config = dict(
    hidden_size=128,
    num_attention_heads=3,
    num_key_value_heads=1,
    vocab_size=8192,
    norm='rmsnorm',
    norm_eps=1e-06,
    positions='rope',
    tie_word_embeddings=True,
    init='uniform',
    init_std_up=0.0532,
    init_std_down=0.00636,
    final_lr_fraction=0.0,
    doc_mask=False,
    train_tokens=148800000,
    dataset='wikipedia_en',
)
Each number is 500 + 50 x the weight over the matrix's rms, rounded and kept within 0 to 999. Layers, rows and columns count from 0. Numbers have three digits each.

# layer 10 MLP down, 128x320, rms 0.167, rows 35-127, columns 80-159
523522569462438529547491523389453446471425564539530508526555511463485506436519440500502450414555551632467391489464568504480420432542443485522496588533507466532517451366550513583487562526520577538529503562399417568414543420580553573535448486
567523476485526508504441438503484484493417492483453551491524527520513522534418481502414554430471508524582512466450463439415495469531511443494545518521534468522564523514525524504584467433506429492524504559486530559511397530484522471588612463
499412523475501334469476545480554487531446569595559435429470500485594462552492456483544489565549466495501511434552505471495522494440527518505461542502492451585559482528467496526497532573478563501512386453436502462526594492560471485549499573
531544524454586453427545486517496603403596524497535439523464421597526538553509537461546531361406637519458383452550441514493479495510591528417592507531473483477519491526462486514428515476547561568485530530542586535405433448491532479610489389
457514532455393538509474552479479531456496484527492501484439484487427478480524492396514442528491478540519514493553464511449489498531556474487478466516566409530536560492481473434501441442457405482512500460467524357472494516383473455536596466
495544497539515495506504489507523432503438419517498563422505568620489565501495583536406426551536501393535408572513487490412406482527489514537593369432558509510523406476535539430612495581440469393500470490580485564427475431444536550481525473
544503518467456522475579562388555536629544452445459502534476472571480460502491527483574436530451510478538503535401590499462545509515572493500469542500518468480500552453473448493523484452540475530470524459520470499498443420557482454428517421
402469565518493506516526501497501535447499505526461495552473518568627532601462454430522521482525520500507561424499547533522553482507533535570537466522472502531543479497510525529572484481478461562495543524500541538499422470548495544506497490
462464507524452500603524463452422495561433496499496525577530480536525632471539446552491440567516443534388430582474487548516526443512504456457500452543475512547525494487455460472457440485530529519509532472515510508574551579478578574433519519
516466546540442497530514522435523483518444497427511550476509453447568531553525515399527499518458565475464583521482566520472468522499480485450555538502510585537425493557475584466507439487501508501472538455533520530513422486587462425508483460
455474469501454507469498491503457488473474486393551470506500475468472485483520482470495455451485522564526507470525548408604529520592545493562500492587485430450438506503460512518405525469466430425506477496448494432473399518455476532510561410
518454547547472598424521386530522483482465421509477522547476583473584485493532540493466462549527569535468517516509522490451468571515528449520496398469511507517655513462599501460601535498442466503561507442524476389473500532458398394491440516
382509433560507486518466464529488550535489403512511509609485418537527588448485496449496575423529486455546529488538498475523439485440569568515456497540551536425496512509475404392527448488510511432508561480471515483576566469513512530441400479
480633468589485508462543522571572498467402568514489405471556435457556507511486483553523460267570503508451462542559514510457621522419501573525619656621428489491456382537529510498483457406450432417530466550445532555489455546467473481519493514
530498442507526563514574605513523456586419530485531424458469579448561510563466526505432541520535433444434442487557501374461443585491456471440441599536524527544450527481521581545476556523548458453529551419478491517556522510508476481446466502
484507515491398456441521466442407491520473498506571520501489450553601518531437469641534573523589528533559497500453447547468451440498479580397433586438501452465460508593446432483528585501442504459495500585481554448399505495487466545461556464
483404478537468466567537473451478552518557531490527547521508486459443538523497453400504465459486496504496531484518515497522516538485575543486606492550551620547599528495512412439559474521512532479444482478512501636558457528477411451532496420
403484489431462537586386517515477591356526550439541467514559601579521661455511472470549568465552525519571545487491532534432547489493548551475522553514495526523532594464476377443571500549500453537509477491487444503427491566421480560534417487
497503478554470556466538421481523520539470563537470426522534521537630437392497512510427419578641449531454499565599424496495556533489514568489520420467458559596445567519498520589484453502529550511422411500506498491516428519525534446574547491
524529505486512587610554467475527490426506441431503461429499488516463474556583562467561504439433475490508477459541586428565576495472447474491440488507524466482595476493449514489474499514505558528461450529481430431423492520468525544448474509
542474471400515476496528536498567532477505562409480537527565530403490505465479476445540552461416532541403526484482525447415434530466412419565510513457506554518493455508585465411493545562532493504532638600426548419452526485483435540486519403
392484392464516613470597534435523432616510526484481546508487503466405502597464493549393447528520413486600476466480454459512415432530568609523509612537472430594523537483571434481531467554569477584529593523555529461560518490414529541516526465
537459461545575526424477519563537492597558411536510535563452436374521504450526541479459484531459425491560390420496456455528508413536511512618463541580482577506481485509632489409423528462421567451603484515612425518513548581514456546458535559
536488530545496478487407493562462478521442504499536494484574589565527505489483457542423496515567526424482540494455488480534483516494493565466479476495496571467558489482467440576481521459498550440474547493603491458512515478541523504489543475
417445459422592507560434502428411489507439475645592586534513501480503582476505494592470573551433427582483478416458503453563466537426461543487559554497514488511498525490485412531477620463574500560641558455447553490585457407539449489516450525
500473506415483495531508553538549427487465499451547453527508549510534518536573527422504559552433442428562450464524508513524407553463436532389558499480471597453448439496499511647449581495514472586522580460502544543490546528539462469528360544
529378553517503488521485393570492493504484430476501457492538606465499516570536534555425487475502537424558493422562504443492497519475575440480553556479484529486480427485574506508492473544406518472449569506532429510459525480467435537509517481
465454479567519563518490441566504464538501516547497541585564494524530610504494490460389346472571503483424429448526545460520502537497525505544492513570493545484439468498596471413460401547476489440398525476484366533542513623455556517513566491
425471519523565504525508606482500514454549479506419506495542569567459559497523479493476525520467482467466444473633547506462526598519524432625496515513499538514421475474428551502464519510518498445569512546458531479463518553528539506518456471
518416465402530483537531477449530514582501423502493445510486508444510457435608443503495485461473506559530520439519463613458494566630543474457569490490491550517479489510448520497408430532492448514453366446489584549536492608450415522572459545
588471534505445489523468368539571471477537409490534476528455448564518457441458506516565544468495589557513535510461424529509427520592478468438444494556514445573473479431459530353606545464608442565464505569507482482468526512440540527510517526
426519585511409549517506492447460542473479450461458485450496506517548547449477496519542453465468527489493480493556555462558517538588490547387465505444518506485555594426561530585496505458585579562476446600481515545414462594501478537514409460
519458514469503509506438433471569540524553473514503573481570570486465570441489538578475523451526449547545629442537592478449531507452424513478429524522506479524479394509485432498454504545466586549506477475499572506529513444478438503511512495
506396483553500483493556499475533534489498538544484476454455422428476590503466496451511517487503556491552515576567457467539499486448599494447601472439480511620494613523521518484530629499567514500524537449485512488579407537522498546457494432
432437492488497542452566525502494501535525459470560551558441538510438499488595477400553549506483536511479453546494593603448421477480432464587455533446522533467495552477511496547506504358411436488451434494515464504526417453573555435469510629
445513590487479501534420494442455462482490498529535461519444599504489525552476571413543437563551514432460512506514538543488503518582509479487505443472520521552541557496517594515540532445499494519479504483476518521473464580558445508520505467
482539535546486522459427439537549494508509424476475499489465528371420511555506483600502478480473460578521545468560530567511527563569582387539458484506538538570532460548475511538436452511536554516513466441559532484517604534406531591510514484
582544550401479517441497540521399491514543498527465522480452496496481485498457498530479474433552452570477487513461526472508451536466520512356464438457460498429535540505514552515466495578458507510456552553386500472391481566366510421456604463
509480542531416488493494531472507413524458576566462493439585445619537591486429457470421492436464477575497581530499450517482597476510449548606541492556451495457471451491522575549514434504489567486329457511495494478550488546492456483507558472
461517536460520546491451515384446393520477474441545575532560464518456564445550474516355615500545452515527450504461547502414481546488425551488557491474495502487420507470573480475519490437470502516471596495579469421578571510549554575494413387
463450485553544537383507581475560518466515465456534547428522498495625530501481397536444522546492487464430479577475533488528514526426339476540486537474508439391475520535428445507504474432606479543499520477392509570516553401497541467537542510
536532506592518468534504460485437570552485406503490600478514504528474498434591450446492529460460518449450536550505520534460494422510456511551533529399506554446447487512487510435500550496455484508518537513564490401456493520497386542532509446
470564499489475444447461572513477528497563510517587515434499488415493541543566596457486503551509548437476537452493517490467562497440516472494519469501507569477507554556439521539510444469457464450486483526549498502516489558587464584488471612
480515536573482560560535561465501479546487528409450550522389468490481502452538449453434435512490511474456478510483479480555525527539467548445577544435519452539542525480521492464459566543474497517583484530390503543517516477470580528500482499
418540545558583490475506589523479595500488577412568507404535587510589455523566478471523531542490492464488519544494504538514501602503478469586510430471522500526529471500486444553545505598504419548567514514491579464515409475545484456577437463
456546559527520527429629437455471481489502490552629462507477544466502499511499508480544512547464459549498432523537584457476548501561544545508455526450491524551413585492469539448488456469474464496439485497567399560433561534547498564581430602
393564413477508566492391588422586336529545506473554444545492522545475546540439443435584536462534469513457438497478477432448615509490472528475556461586495455424512498418509522488453489453515445525527502466603502574448509509473453464499467467
482501572606622594512517405510530275472534523380627555507454524444519385468517596544515427474644474542446505463462548603361481531461573467523477506538532504554561461415698513459545438373488605607516463501488387497468507512644425511433485443
447537547426497668482517460526500513518391542445521474547476466539457594523486586469575461487455551490486466456471468434499482569550479524468570467493488491473557489484481598498526587523569563567560532432486587553533482553599445515452607518
412510561445655455471561539457449502510372541566504416564443576549401465653569432551439568469510548529635462404408618685470499430515483573505548452376306491450421583576496461534421491460536377332569605369443507486534389544545447577456588498
499449502424413502559469509506564535414529540482551376491544543541531525544561478415464438511509487423559486475506486516554563615524418509556628499543509465514497499486478414565537492557505485493442545489469555468542572558536557476454474398
508502509588496465476572410413507476473462433467521518725442440538561427443429452491405435592506526478395499483435612517483492442571513426486469517529511527609462475464508464520408500563567523507459552512500462470574557547484515583531490463
502589428420550492520517491436586489470465579567505447468419503460487420608503493484572524508395495543502516511473551427509532459496510503556449524524481520491532503509545494493491474536452496581507561468458556459519492560469445515579529505
506477563472607500507438479561466454540464510481523538547456514475518498551430541470464495468525490508551423473540541491426448441563483564502458395573490550393498475450407477445433507515448562428527456528476441416550529441571479605514530511
501502536512538385511473535518513461433479504478556535520514510542496483557490499403517461577473458513475430518534562456538557565462553545470503500442542452434526541428439524578469573586509482506512454478469434597507522518442511475465417548
540559480532522517526492558482554507546541463537401509442561465511472543494494627477463408540507384525527481551470471482465472474433438401411542542464488493508543423446469537423581527475544529504487479525508478504458436518461566563532515445
472501502560518515620481510492451498444525595440462526526404500382436386536446463430433439514477465579463532495467503530510438462483546424579518483539461457559579487464514438513505536573481466502545614517485551511433481473535536521555517514
550514512482555543525506476414477450413471518496470464504478512492407491508511508458562526412453510539524469464382447552475565543549480472468561470500498479493550379481454492489577608499558498505537532497454508415493479567470549521509503549
436538550474507617515552491532473496533518415516504431482473505568412523607462478486461432466483408598471430465484496452525498511484632488526593461490521474486437442459471495616604530555510479456447457432495622468464462408396518555479545476
527392463523482466509507531507386490452489513539597440490573566513511544598484606529528547471397481512517584499451550529621506472524523508598453532456518502424457515475456564517529540547563539529557488481479523441475616498528552414513424435
459522406467496537421488511528470537432471464574498508470529574382536549477347566557465467463508505497508478448370445546381444516429400536424463462467510451511513569535527446514515627503458513480511453590516503407562469432402519519500587570
540468497506585531423517509472480499438482502458397503526436505521472422500513456545485407416510452523498464512494467483542505525440577480524444499466497428581449501457501472460470538500519544500486498487538485409476521538521480528541578621
460445445453471554512446528570534533582555490488476424470543578499494500464454444570505500540485505563508467519520533614494506553509517505563399526575509470451547549533525512422501432574393434493574583536460486466453531514465500508484489502
454578495479500512463486557440591449528498523547543447530460532508477471392414429560495513475396456433487466470510505484513519475420467525464563515624484447505502581503478585497471563614540532533482522387498427509458515511526481511559564444
461490537643457448441442552571465554565458534581506478516605492513442601499582452520403433451540509568514622506493473542503461569493521511484518569550505508451466500524507617570547467532508510482480446506534479445536519532408476560520494525
445520462598526528441631470542442508548423456498512519643498583532514496589480409468498522472521503507449602547540607551545436523509532553572560541492513486572513523476538504463529538468531510472502542409405471537588447630505569490578487490
498517529491480481555504510481558535438552526471508538465580481514474432452576447511489481398504477527596461553488520532529452423527555526551544501555481485480487504549429407462577554525456443544473421500408510469571442470592545548470475487
526469480592531485412452447480453575497490412510503515413500470511547460433498426562566485559486520467465475516520476504521478442415493496471547483580545566518478539556489481498466562590498435494433471509505394479527474414473542473486502482
449592516497492485557635487450523469483554534473401452498543557509461489468497502411579500533526543533517494567446517405434520481495518518564492569581482467444537417512557494509488475434420485532455456490500519514565552500388513552465474591
526520464452567456544454447521620472531569548575521508481488491575518499452561523527516578505490418519491542516507524532563458511428486549533526443502486564517507484528388455457573437508431506519613533514455536597529449536450504540503525481
479473489487567430531460491526427489436505507443431538471532487498445458452480504449500477485522440464650481422546491442483477514420576523498431541487500557514449525462546541369557535410439513516561600548603547450547494468542433457510510549
530542515485452551487532499442575465395478469511454500484525544512503612528487495453521471472392448544500410570510419495509508367592513529509578506548429403560463515508516511536460499527525544569525492435464430563523482486534502497569520533
448544492516479474443514484501508545499543497499467517482422497546526499483538564476465505471488471550428581576445521507467443454470463562393582475453474481496565470521533619599489497504493463525455474411469562503550520484471495548458514557
521540465592441562674576483566471495503529460506574373424500553424457524500531581541441530530452579509564439473452488471453470506593514461470528557546535438516480475504505375515545490517566498440512530626427477535475523461503456445608368578
535522514509539510519344515529580555609552436510473488544556487481456515410469460500559534463535567529481444484558548567524511480530456470481533428519481442499494521532537526543595445516450498566574485480532540488532506510515477548460526449
395470616590588579504491496556424533513521476486535571552422551524451487459444493488521513544493470489419526518555498538549468703502545485479425486496507493553528522391529488446466524475483486527530496485577505486574539581541376438473454564
531591533479527468498432447453612524495473491424504399397479485522480493461530509514558590567408451546454504546515610486538431562455589553564488559466493484460485582518464473492421569533443545490589532491546481399461569577499504535577521489
586485575502536559553473409553492541456536511489424575498542548484494490557506395530463395576467453550506541593532566476526514424514477452512490508473499510590564522580426548560538444513572475532589530619490479572489544466574567501480526529
498493487532528576482564496520541443462509541412521564422543461403571581503544574515521517517516520519547521537498367550457378516510501465470472408543450533463455407470475480454579476453499435520539482534431422414444533453504491370513497529
495556458504465426506502396527535492521435496538452484482502518424492464538488590502510472516487519442507508485422595450509444515486594467484438461524516436516505437495483560415525429380498468533486519455572464473588469460585512511561510523
447505446557508533566517550382478547558490511493511590496593526518502559503498508426542515495400502489421491615490520458403586537463489486518537445587484605366453448641549402520527589473492526521514527510499449458500450557545464552489482511
472498552415463471560508486542564439518501483495505525519501449491416523417485520427581502451460556466457510580408555526555628526473490568465511514452544463489478450512540553527393471470561487508463584476545576534451535643435512494475528502
483520527469518464496507442609539531617522558491587513504559462572510430437520504515526585519451446575517585420549459542474490454522522576486475452479521544508458522456525564452489444535500565545505491670469489565452510458519440478485502452
612498571480432571484553469535550481501568516415437549461488559476563502493528477450552497481399575576476436472562521566463434431483511536514568481519506498576565440607596472588596453409558440493503524474537513516545522468460447474435587490
480568562478489455498431513586480509473476504407482535502579482484502531460526536515455518468503486566394448613527666453571472518513548589535516507431506615484490524533514532499381465517531458577418534513449474483540549433416439514481486419
480457509467552493536449559623554598489574496508497488564571536421462510555488530495388434553526641484473428512520485590521575529529514573485492395527453444505442475517521511535505563493529436496551451482454501429529494398521575487536404474
475471512459503489515553498422492516452463435496446491544545526549508514513590442501496515534492501507470509522507522386364483567563543503451461497482520492490476548399499389557483509407431473485456504455531419520483519574447537472525405608
577543526535474551557522420476564496525569505497455515463463431446462576466448530452559420484439451514542564486453595427417524542448503511386483545450488468504633545493547513531546633548453444506500503510539639497468492516504524489459563502
466534498518471535510475567557461477448490511464417495516478510604442490531474478607432537480542582515538493460491481565492479508469476496556550601425477552505451498467475427486545495507522516480574501450380461529454540549546536543616546605
475514456486538556466522518527555488422500637457498480444455588540439548518521494425584401490470505460482485564506484497541477496442473560540480511582530529517451561567514432524425550439455453460591423424503476535420592550480497463494419440
485466468488598547445478506494537386518467534531499527476477520536550538473535552546515508534512463530542624569471515474527455466555548556496519492507492483533470514499455575444511500429529465518498507527494474443533425553399456532465553438
446391503477526506558564516547521457505515451480460484447461500492478565540434538421529511527480570514449530451445555529562540438554406435531545541508477474466422558554457545465551513490489460543486471527574526505516531515406560551608448421
559548532505544553553463495451497518515567498517485416520583500472513512530587535443452542551526498494560525468474537518538531394526486372401511546483477493412457522474485450495536454452456580502531492512487423518500525472477556469462527528